Weights of a small GPT-style language model, trained from scratch on English Wikipedia: 4310 steps.
Each number is 500 + 50 x the weight over its row's rms, rounded and kept within 0 to 999. Layers, rows and columns count from 0. Numbers have three digits each. The size before them is the row's rms in percent of the matrix's.

# layer 5 attention query, 896x576, rms 0.0679, rows 0-11,64-75,128-138,192-202,256-266,320-330,384-394, columns 0-71
206:495493535568469535526588554539477512498471510503448446419526484530424449527490470434475495486481398491532537402521529494405537418517570552383503510383544599547541425483490578513537427481472489525420453507512619428478
171:456487510508513499419454583449413500464533511435531550569488486514521538456446494642515514509533512515671524510427490494454512477468450528362420426520447443500549455514522483459495542573550589555611438458513481405546
139:571376519457562532519495496482437456573531510466491492481431448552491542490575513435454468576495529489568535492433438531483470477526443412578504564448557486442623504592550471450563501585451525494520597458525459598571
109:525478627472523486448542494518480569438578559529588535572531466485442418451511542446480489466486508571535490455426435521601416442467354493540574552534520557566487510558474598510494547503427444543477493533492471465516
112:503594547541467492462569566572432519434441425486476533531492521532541480456478546419494566461526526474444580495505473476473337421516560472515558557569461428436617591510475478393545581434558473399497486371532479387482
148:572486495514435479457547544545464494535480452475514477544429525512518522494499426440459452529483530581522527429419541462659614535472556485570472428454463558485489439471404542408486425479566460594437515520507576500496
156:552483514467461465408527621417596591535585493563510494484419541527554428493477526469511481477425495502576472507539555496470542501470495603555515493440412544587434489408578496430555530466469508500471463605474577475556
142:518527389540423549559569492430483400451573432530501510470521552589418505456490483418531533479481507505480480459550553553557530546453584496435508551398469553566423513513589424508465559486546492485512509518523607519509
201:387419536498451431365500516470551542512535483554507494511495583529455459553517520547506529439466514463543547496468482502495566513557563444558494522535551577484528452394519496477537499513514545480428527516524541445455
100:417447605510544426560532423418486543426494484566498493471554377542521439466473453576521458559438513505482457446569500483525553509486568531528506492459386501506443515435527538472472405490501511422442470515547480576442
099:543464436497578532431473388516532493540400434586514493502480420557505513466507505522482554498522441501399443498545521481499524462497485642526552669500532423528428583475450444454473519438516458427546556501529424519407
101:473497481405521483484516459485520560582456544533556497511422518599364473537446414504611542560470401479536509476444508575548519425489590483569502544464473503507509515538455543455553568488520503528450439414503514452503
177:432510520503603508596515528491527454479476580484423520520598476457551531539436556498464475552563527477495533559463499454380453543538450457456499533592481459472538519533556494517441528503506513446430464485553394534608
201:512575443453574566600491472547534464555491454534503531506517484433517539455501531512422528517582583454514475626527540472378446509541481449544477557408544489546537526496424482506477562488464473514507553425535502617530
128:563364543566442480479412543457547487484555472582511493517529554575470565508512509394519485506410531493524484543490426551518624489478523546572616507401503488454524499423489484459542423479422510503502535467531531473441
102:496487549457459475466541517437530538502438516527574427448530509500533526531493478578492422495493537501448532549517496405479487467526446583520527504490467404457598560463522446503479566552459502541476496511412480478469
113:515421542590497516440485570459464416590499522528513440592437537629448477534505517474511408483472502479507539519470617529512446468455457507453569497509580534556479473522514510429538550519549452513508503466514546462596
125:528484493561463528501551486459492509539514477513536490586537469467544501523512471482375510534543480491495450486510472466481504458532442515562553454470481482381471491545534454487506550478475522558453527573466558522531
147:493465450450535491494431486442533533524477572512518556517498469535595473484560511508534516503500542590525489548531511465532394577496541487523525548467473528525495535473452471470496494467417558501538582561493421592573
140:514487547562384458441504517510472512574643428487415507447535477571532526498493491473506516512531498422471463376508411494509539460585561505528464540432593525549465482492571470510551450566536502551496450517514569566454
183:547483468478468362462544551594541474595478622494523456491511403472489458588518500531423566470459470467562437499508492499488522397528490496555559578509545366533505534466560489538573476487479409518520534494463565366420
101:536526507452515454408464503524532526519516464654615546392522490529529434487543571522456456622518411444468538527499442454498558451556503548516500525413471410504593566439521521535526499539470525455532518458524613439502
097:459441495577546509506551541511547543513588454432510514477503493548558489516520414542486586448469606506557486403460499503519446583453575473438452563533453543516494438572435403386557424455481472514492445507480467481523
096:502453532530507511543473553448511492517485517511525539492541490518479473490495492592434484555517569490382528457422539553617456515477520516509529560489475406457482521401567498547472494519487481448468559531492505542469
153:524519463524518434581437495560498444470447575490521518585542529448413454526529558556488452519442565465491490638553554511488544453540404474494468547453445496426485518515442495481520426492463510501516449545451529470441
174:534514473539469432491436525543446483552494572532587485535500421500486495491534524503528488481489433515516496443583356496468463426554529519508552578440496442478430517614448518494511502468521484552496546461464486491419
115:536471528438460408437545534535489474462427515547492508585532446638503657499501534558496431455463473502483491479452424499518544484570505562477554532427456463464483504447467494525463487430492527488466497398494569486498
074:561538486518511459534534518503493527469476515495513450516492551506452509489518525566538487435486592453520575530487364437489522483480471552439420489466548391528520458503508457496433602535445513435534494552516496527442
089:522431498541512463480471490526504510501526554481535486551519542510561570536391488410564452529482496473487563570461553557537467538562519587489485475443424606496480490403543478433399473449535476538537515518514595510486
107:485524503511463466504547429521492527478464570473536503570452503506509541512428446439506390509483467393414485519488417498488492481566435599502540425419484420492475470526471541587451511527532527504495455545485586419433
129:468566523517553547578430532477531524494432500527469459543462495502530520471445503584511523561499551495527520512519589463517430531432534440508491557564535573523543573478616422502472504550450510512462448448503395624580
132:519496496512425466532488556570487541464507540544496514533437554447502505438495509490537583478447503461479516478556500511557498470532514525430474431386458438432417538501475532529499542502485532518495422568452588488469
195:420579575481569502535455512494539484498548620490367522552467459443526503499488506510510417482518529486443546551542453526518375486476471446538537524502520464485478554567436454484474547583506487445484504444503420546587
072:461542534496444438435547452518524551415510547538489480462467544529535460505536370462468478531492545475488547486449437487516503449560455552458551534466490482570577494599570450619474539559416522536539503451441489481550
069:466430487547548518533592533518556528479535545386500592503429541417502487455553586520509460575492479511608515590531526476483520492449513529461493492515462559541433554528477505456456442511541438446465536632490507481383
121:501517470558493505480557542538444517441540363504480482437434560509510496448516426556488494554393512488496520473550535459546566488409496530509410410521476527508532562432559468476468567477468515433557539577421558439531
171:517487524421479604526490490497512498500577428501455523426508516479497419462558487547513565535545513574552528530482543485472496562493466507469438519535607598545453494586502552398508445533541554519487532566558393555533
073:431527482504520467484484479463555456458560483510544447519468581463460502485459517455460441533457545469535366476483391476487483501460452494546530500555393427497465468473527480516494464491549396489529505529503567479459
056:571433463565499458579489488497516623511612560463429620544516535462536527485541587494465408522459532489462444476559584452486555470590472570494615523550462504484559484486465499486439562533565476455470497431484528443476
073:497551549446483479506490567546572470424432510519525468577523590533484485430477475553448457515450514502375446549471452477538479482536453491517497536473488427513495532447468425545429565460463378528454486490448527449446
079:435587460564597474486512546478516511468511585529478512526512454529477492579444457465508509580452390521500531531558331480522474492546463480574556503519406367569644535405457535603435600503516438551598535442466543474513
104:437489507402533550476492494493530523462491557481442482441485462501529492458558538448451468481570531600532585537508546519495466498478502579447429592492477519518517546572573467470519559587530538624629558597460488522627
111:368530508489434573406548504521491542569557432427443527366465522434542455529525489459517591573552428534609498504517561444507508575534547429531443559471572573515484434502566557430504492437494457523500455554548505516559
197:534453503548469406509511527515491511471508511509596478577466509547348491485413389497492471498408508471402467455531429487534606451474501515463542573479439522485487523439488444567506536445452474561505511498432573439481
062:480536499580527485436473480444504428424451493501389478464495468578458498484517395489529456629562496384529483540550514526501465495497562560529530537485558449526428489559577587598544545506517492522533435445545587465448
063:378469490489509534508538451522507491437512511535489581545460486483578489487487583501476454493481569495527504573598517489512541484504457544430520451453476486518545489507479492496496448518508473515537465505497528476498
165:468484413468436561475519492496497509482490464518562492501545558499532545479504433511496536539528476567428491491476446486488537441554478553395428489466436548469499444524454579473500523401479496532555493489416501523463
145:538516539495521565461527511457477477462540425491439475390487522477525483457462510485441531502570517544509479590477608478510454550442540458596443455539556615558572505493593483446504455527519517447513512545522401576560
074:561494572567544459479503522536490553457484503519544521422547562541455491519462497545460512499480497465510487550496527548471496514456495429553540506521530443517455600484534516478549553586496580489436513495490480567568
049:607527506514535523536470494504506461470468423486501544383528476512505494483489517465560473505446557530457528566482430434525448435570416495524447448493459467577546488523530436413547537555503493450526399529388517458439
055:565592473502499523457493509536535489431530487469437470575547589431509468595530531513532532531462452433543544622448361599550492539542451537518550497471445608597554599486482626466419545449429494546574501554498419500479
067:513511443563520575515609456470546495529448468552457457485568543551588498487484446400461549523565492538505477513524518467444504494671566509537470498488519523525620514472495494555449548467472529437554510459432419502559
116:563482512540464480486473514534493517438475568483527512591514482491458531540523404589536485540478526445448479492516504600520525479547472470409577537425466451436434575532413502508490494508450417548528485494522626494456
086:433550358474388598483534571432518480549522428533506547450525556480452508565498463444473547547524498559440527532547459525455534506547536559560449488471504623580498383405527561493516483460417526467535544489467438536458
197:492465403491459472500508526500495536430423538508579511554549468506456525482523476514491502510494520500489504488528433539478572480542468550446511474441441496505540466527470564516506511436465482549494516540450557410421
051:592475523453470520440500538533530512467531465494543493510514571472513496456456408498528427422535434420475503506463454482558497469531512480533510592381483479526502538569500449605463445512513466461632543506425519566549
052:465526464486501477582515476490474549484514537423513647490451434509451512492535610508515593516467490569537449459418526504369513488561514466466542452510497550506491523558499510487520421470595507442446548521513542522469
194:520433576474503522477446538526477582558542494542499441490467461567506405520431474417547518386434421396463474505546562477467529478575484541465484426487523541541482437498454579522547552451445420514511544503391565554495
149:557519468539430493385520450514513580446456508522528506447522486452465416524456552502519473438506494511561492492505469527483512502481478526461523483506431579462485528481440480446529419469441513479500569478604466519512
154:463551504553395540409580430475563504514501500526493536459476568548566491532469522515511460545515497474446501452516390509518554548507505549593459470430514469496552406502525493545433500526513580543485438610591581418474
121:544548440489545457558501433490451551569484496483426559553492446508522590575521480479486466581486552539540506491526596528459473497542424454610503539625547505514492577375450492499455440417462533493467518531474476516500
130:576471537535519455467507565437626502464545549465569431449464597477517453566508483518594544470415536443451553425495494483565532436555583481450384563466517511413547507439488461456484527580549498622481413505509549455512
156:511384544508381479450549501492470494453541521498476472383483567571462358486562420567487478503465528529585522399527462477444567453502547543563490477445451507558495404473515531490489472514479509508495548555630490487498
154:510534477550428515549569522521516578491532583516387439522607486422459512481517485432419524597534544515519529568598483603429537468468476494521479497520473405458529408514540454472500469456529442533535512541504505560535
170:536466571487420549408483573531457541474560483527506503490448530561480504540460438420461476470522464422467470498560531473480611470552554544439511428443511523496454438558548521498604557474443458490500580523461539521531
210:442487574508436504416579550467579578525512494513441475490489546515460436552455514460480530519504499488561486500476462429525610478559521534560505534504444549482570379459538511433559468518510453575460505643563596485500
113:481423390439436482495471552596413427433483562525494505429479531557500462507516454508402498435481441571488528446578554547551393513463433477439450464453487537573441552466575529491487547533492498495466552476530499437418
110:477547459398523466455468557495495504632549452458532495542522431500558389466453532470522474441489515439453592541481541493512477479447567468500493502457520509485559549550595532446539481553553499531531464484484470497557
207:491435554529404507512541509489483560555486478509487483420423538513488434557464426501520492408459439534478571415503421462490578431554561554443529497454482555466459388535528509505542440451512517539469574568555614460441
167:506550469470529469418538502497558484624588435529537511518524478465513545408508458494541507467461507426493465429454499513584519472528477480544553432409514547422398493489524434480475608558600459475454531398500507482544
135:451472561462496465502498480395536539531504551439480549462529533455582442511474579436436443463454514530580413552527475454498478510520481505542563452512501569482603560501575477542483440546469426531498442531398484414543
114:436531524443448416513463455468413554444479537462500473534548442521445531468461444511548490477468485473497474598470494530522540515517558514451523455519483523562505494484376498435445439469495442533498529494409488467503
120:551472528571430508498505525574544505454506543514542496398539552497482519510466562519501550529414494456522595460544521624451468424543500561431490531449409427423463519541471553564452579550505436456535513454545561503460
163:461412634480481509382571583479470565413596526521466508501423588499497465623474336463474539525457514435509536433511579490520544530513485505542489498499505525525477394442496537415470469486541445515480507486523571511514
145:475421461536401415540459570511493573518421537543517433456479476526355532537485635454447472495423478521499601475516527510468467407427497546532544500497535550488529584438470554490549474415448471456495448507491557513539
146:517486531468473500469621469577376500490524476573513513422565446421451560502575568498472503477513505529401544534500535505602425451540462495546440504527538482529463493540521520545529533511525541447513543359555533483496
185:508472433547402408409574471561481543519450466467503446539479555550427502541378525507476490492450517518523505399566474538573572423501555454544553475534493572434494556427564465555442508510439614423528505367515587481458
114:453539523514399512391593497596535400534445479570538456411490515475452474510484509372498521540579387422415503462486562584481469454482542475425470540439459461545592455418520512427573479522489471521527588455516486557542
111:529528413495461502546518514558559523578499445446559515511618518538458464520471510504539498506500492439504457560561550429432596455489564488456530450476490507477555474555490490465587532588551584499498513461469584451478
# layer 5 attention key, 128x576, rms 0.0627, rows 0-10, columns 0-71
080:497493505431513554478542421470429518490572453465540469566457488516479519472542496459517575500473543511558450571529503511492501505481557500577543497549531415553459599638486496542529448594504526536454499534501508519616
034:391519542455501448527610453496576431523460492451493453463514509415537488517499574500449590541484553483492511469465484529515574525546488359457467443540499493524571511510454440556368585462490429471499544486504473581519
083:574527553518516478432537550454403439478439506550479551491526494442528557449463493512450496443503467526439483505507530478560517526528522521456480569465530504474491364434467511538552491581535560477447477538567573457454
051:463514540535589509471432522475569543503528483551636527465465525499474546517563418467496465571533400498475467556497432503459566514473460544521434540359442397434533473443476519504536476514479501552535469482470461488448
080:502574557441530523471600533556436580493506518466519453516501470536510484432431500508478437525418491529487474473603453462396502526469467592505515528516509466477466403556584455484530448545498528443526575560572496471534
042:564455526621402535491481488498564468514553441477479554441513603591486492515591425572405509413463476459469507592523578432500490538514473551517406551461432519529468459553578398538574463514513503541500561499518563561408
081:560511577557404419500509481526499453538528414472395450495526465532467504498461448498430472517513556473498504441410481535545580471521586389445495504472512570485458526414475470552435489492408450422485442440595597443441
041:456495539444489517496528471516487462422357480521579473633522477572534450432473534464462473443530617598518481455426511416476522528417478501453459485589465476474512522546424528462520406513501474566519504486422496471441
090:541461543473510662523514509490470459488580555541496399477498541572558487420516455431470422495491424475576471454475407442492486490451436432511546578493571453541438511456517394537474500509558484596418511504485469494514
063:520456595446446472411496562558460453569532497545487505503466479488553539661528538446495520489421578538475485471576492454557511560507478468561485483459452410459500435439574427494513611478508513519535468503439545544481
054:601526461466491454500484527526491476500562455538407451534507465457441505454496462481538466497550466491490464457463471500556496508496553502529517489446468563542409539496571534536516409461497529419496477523595441556417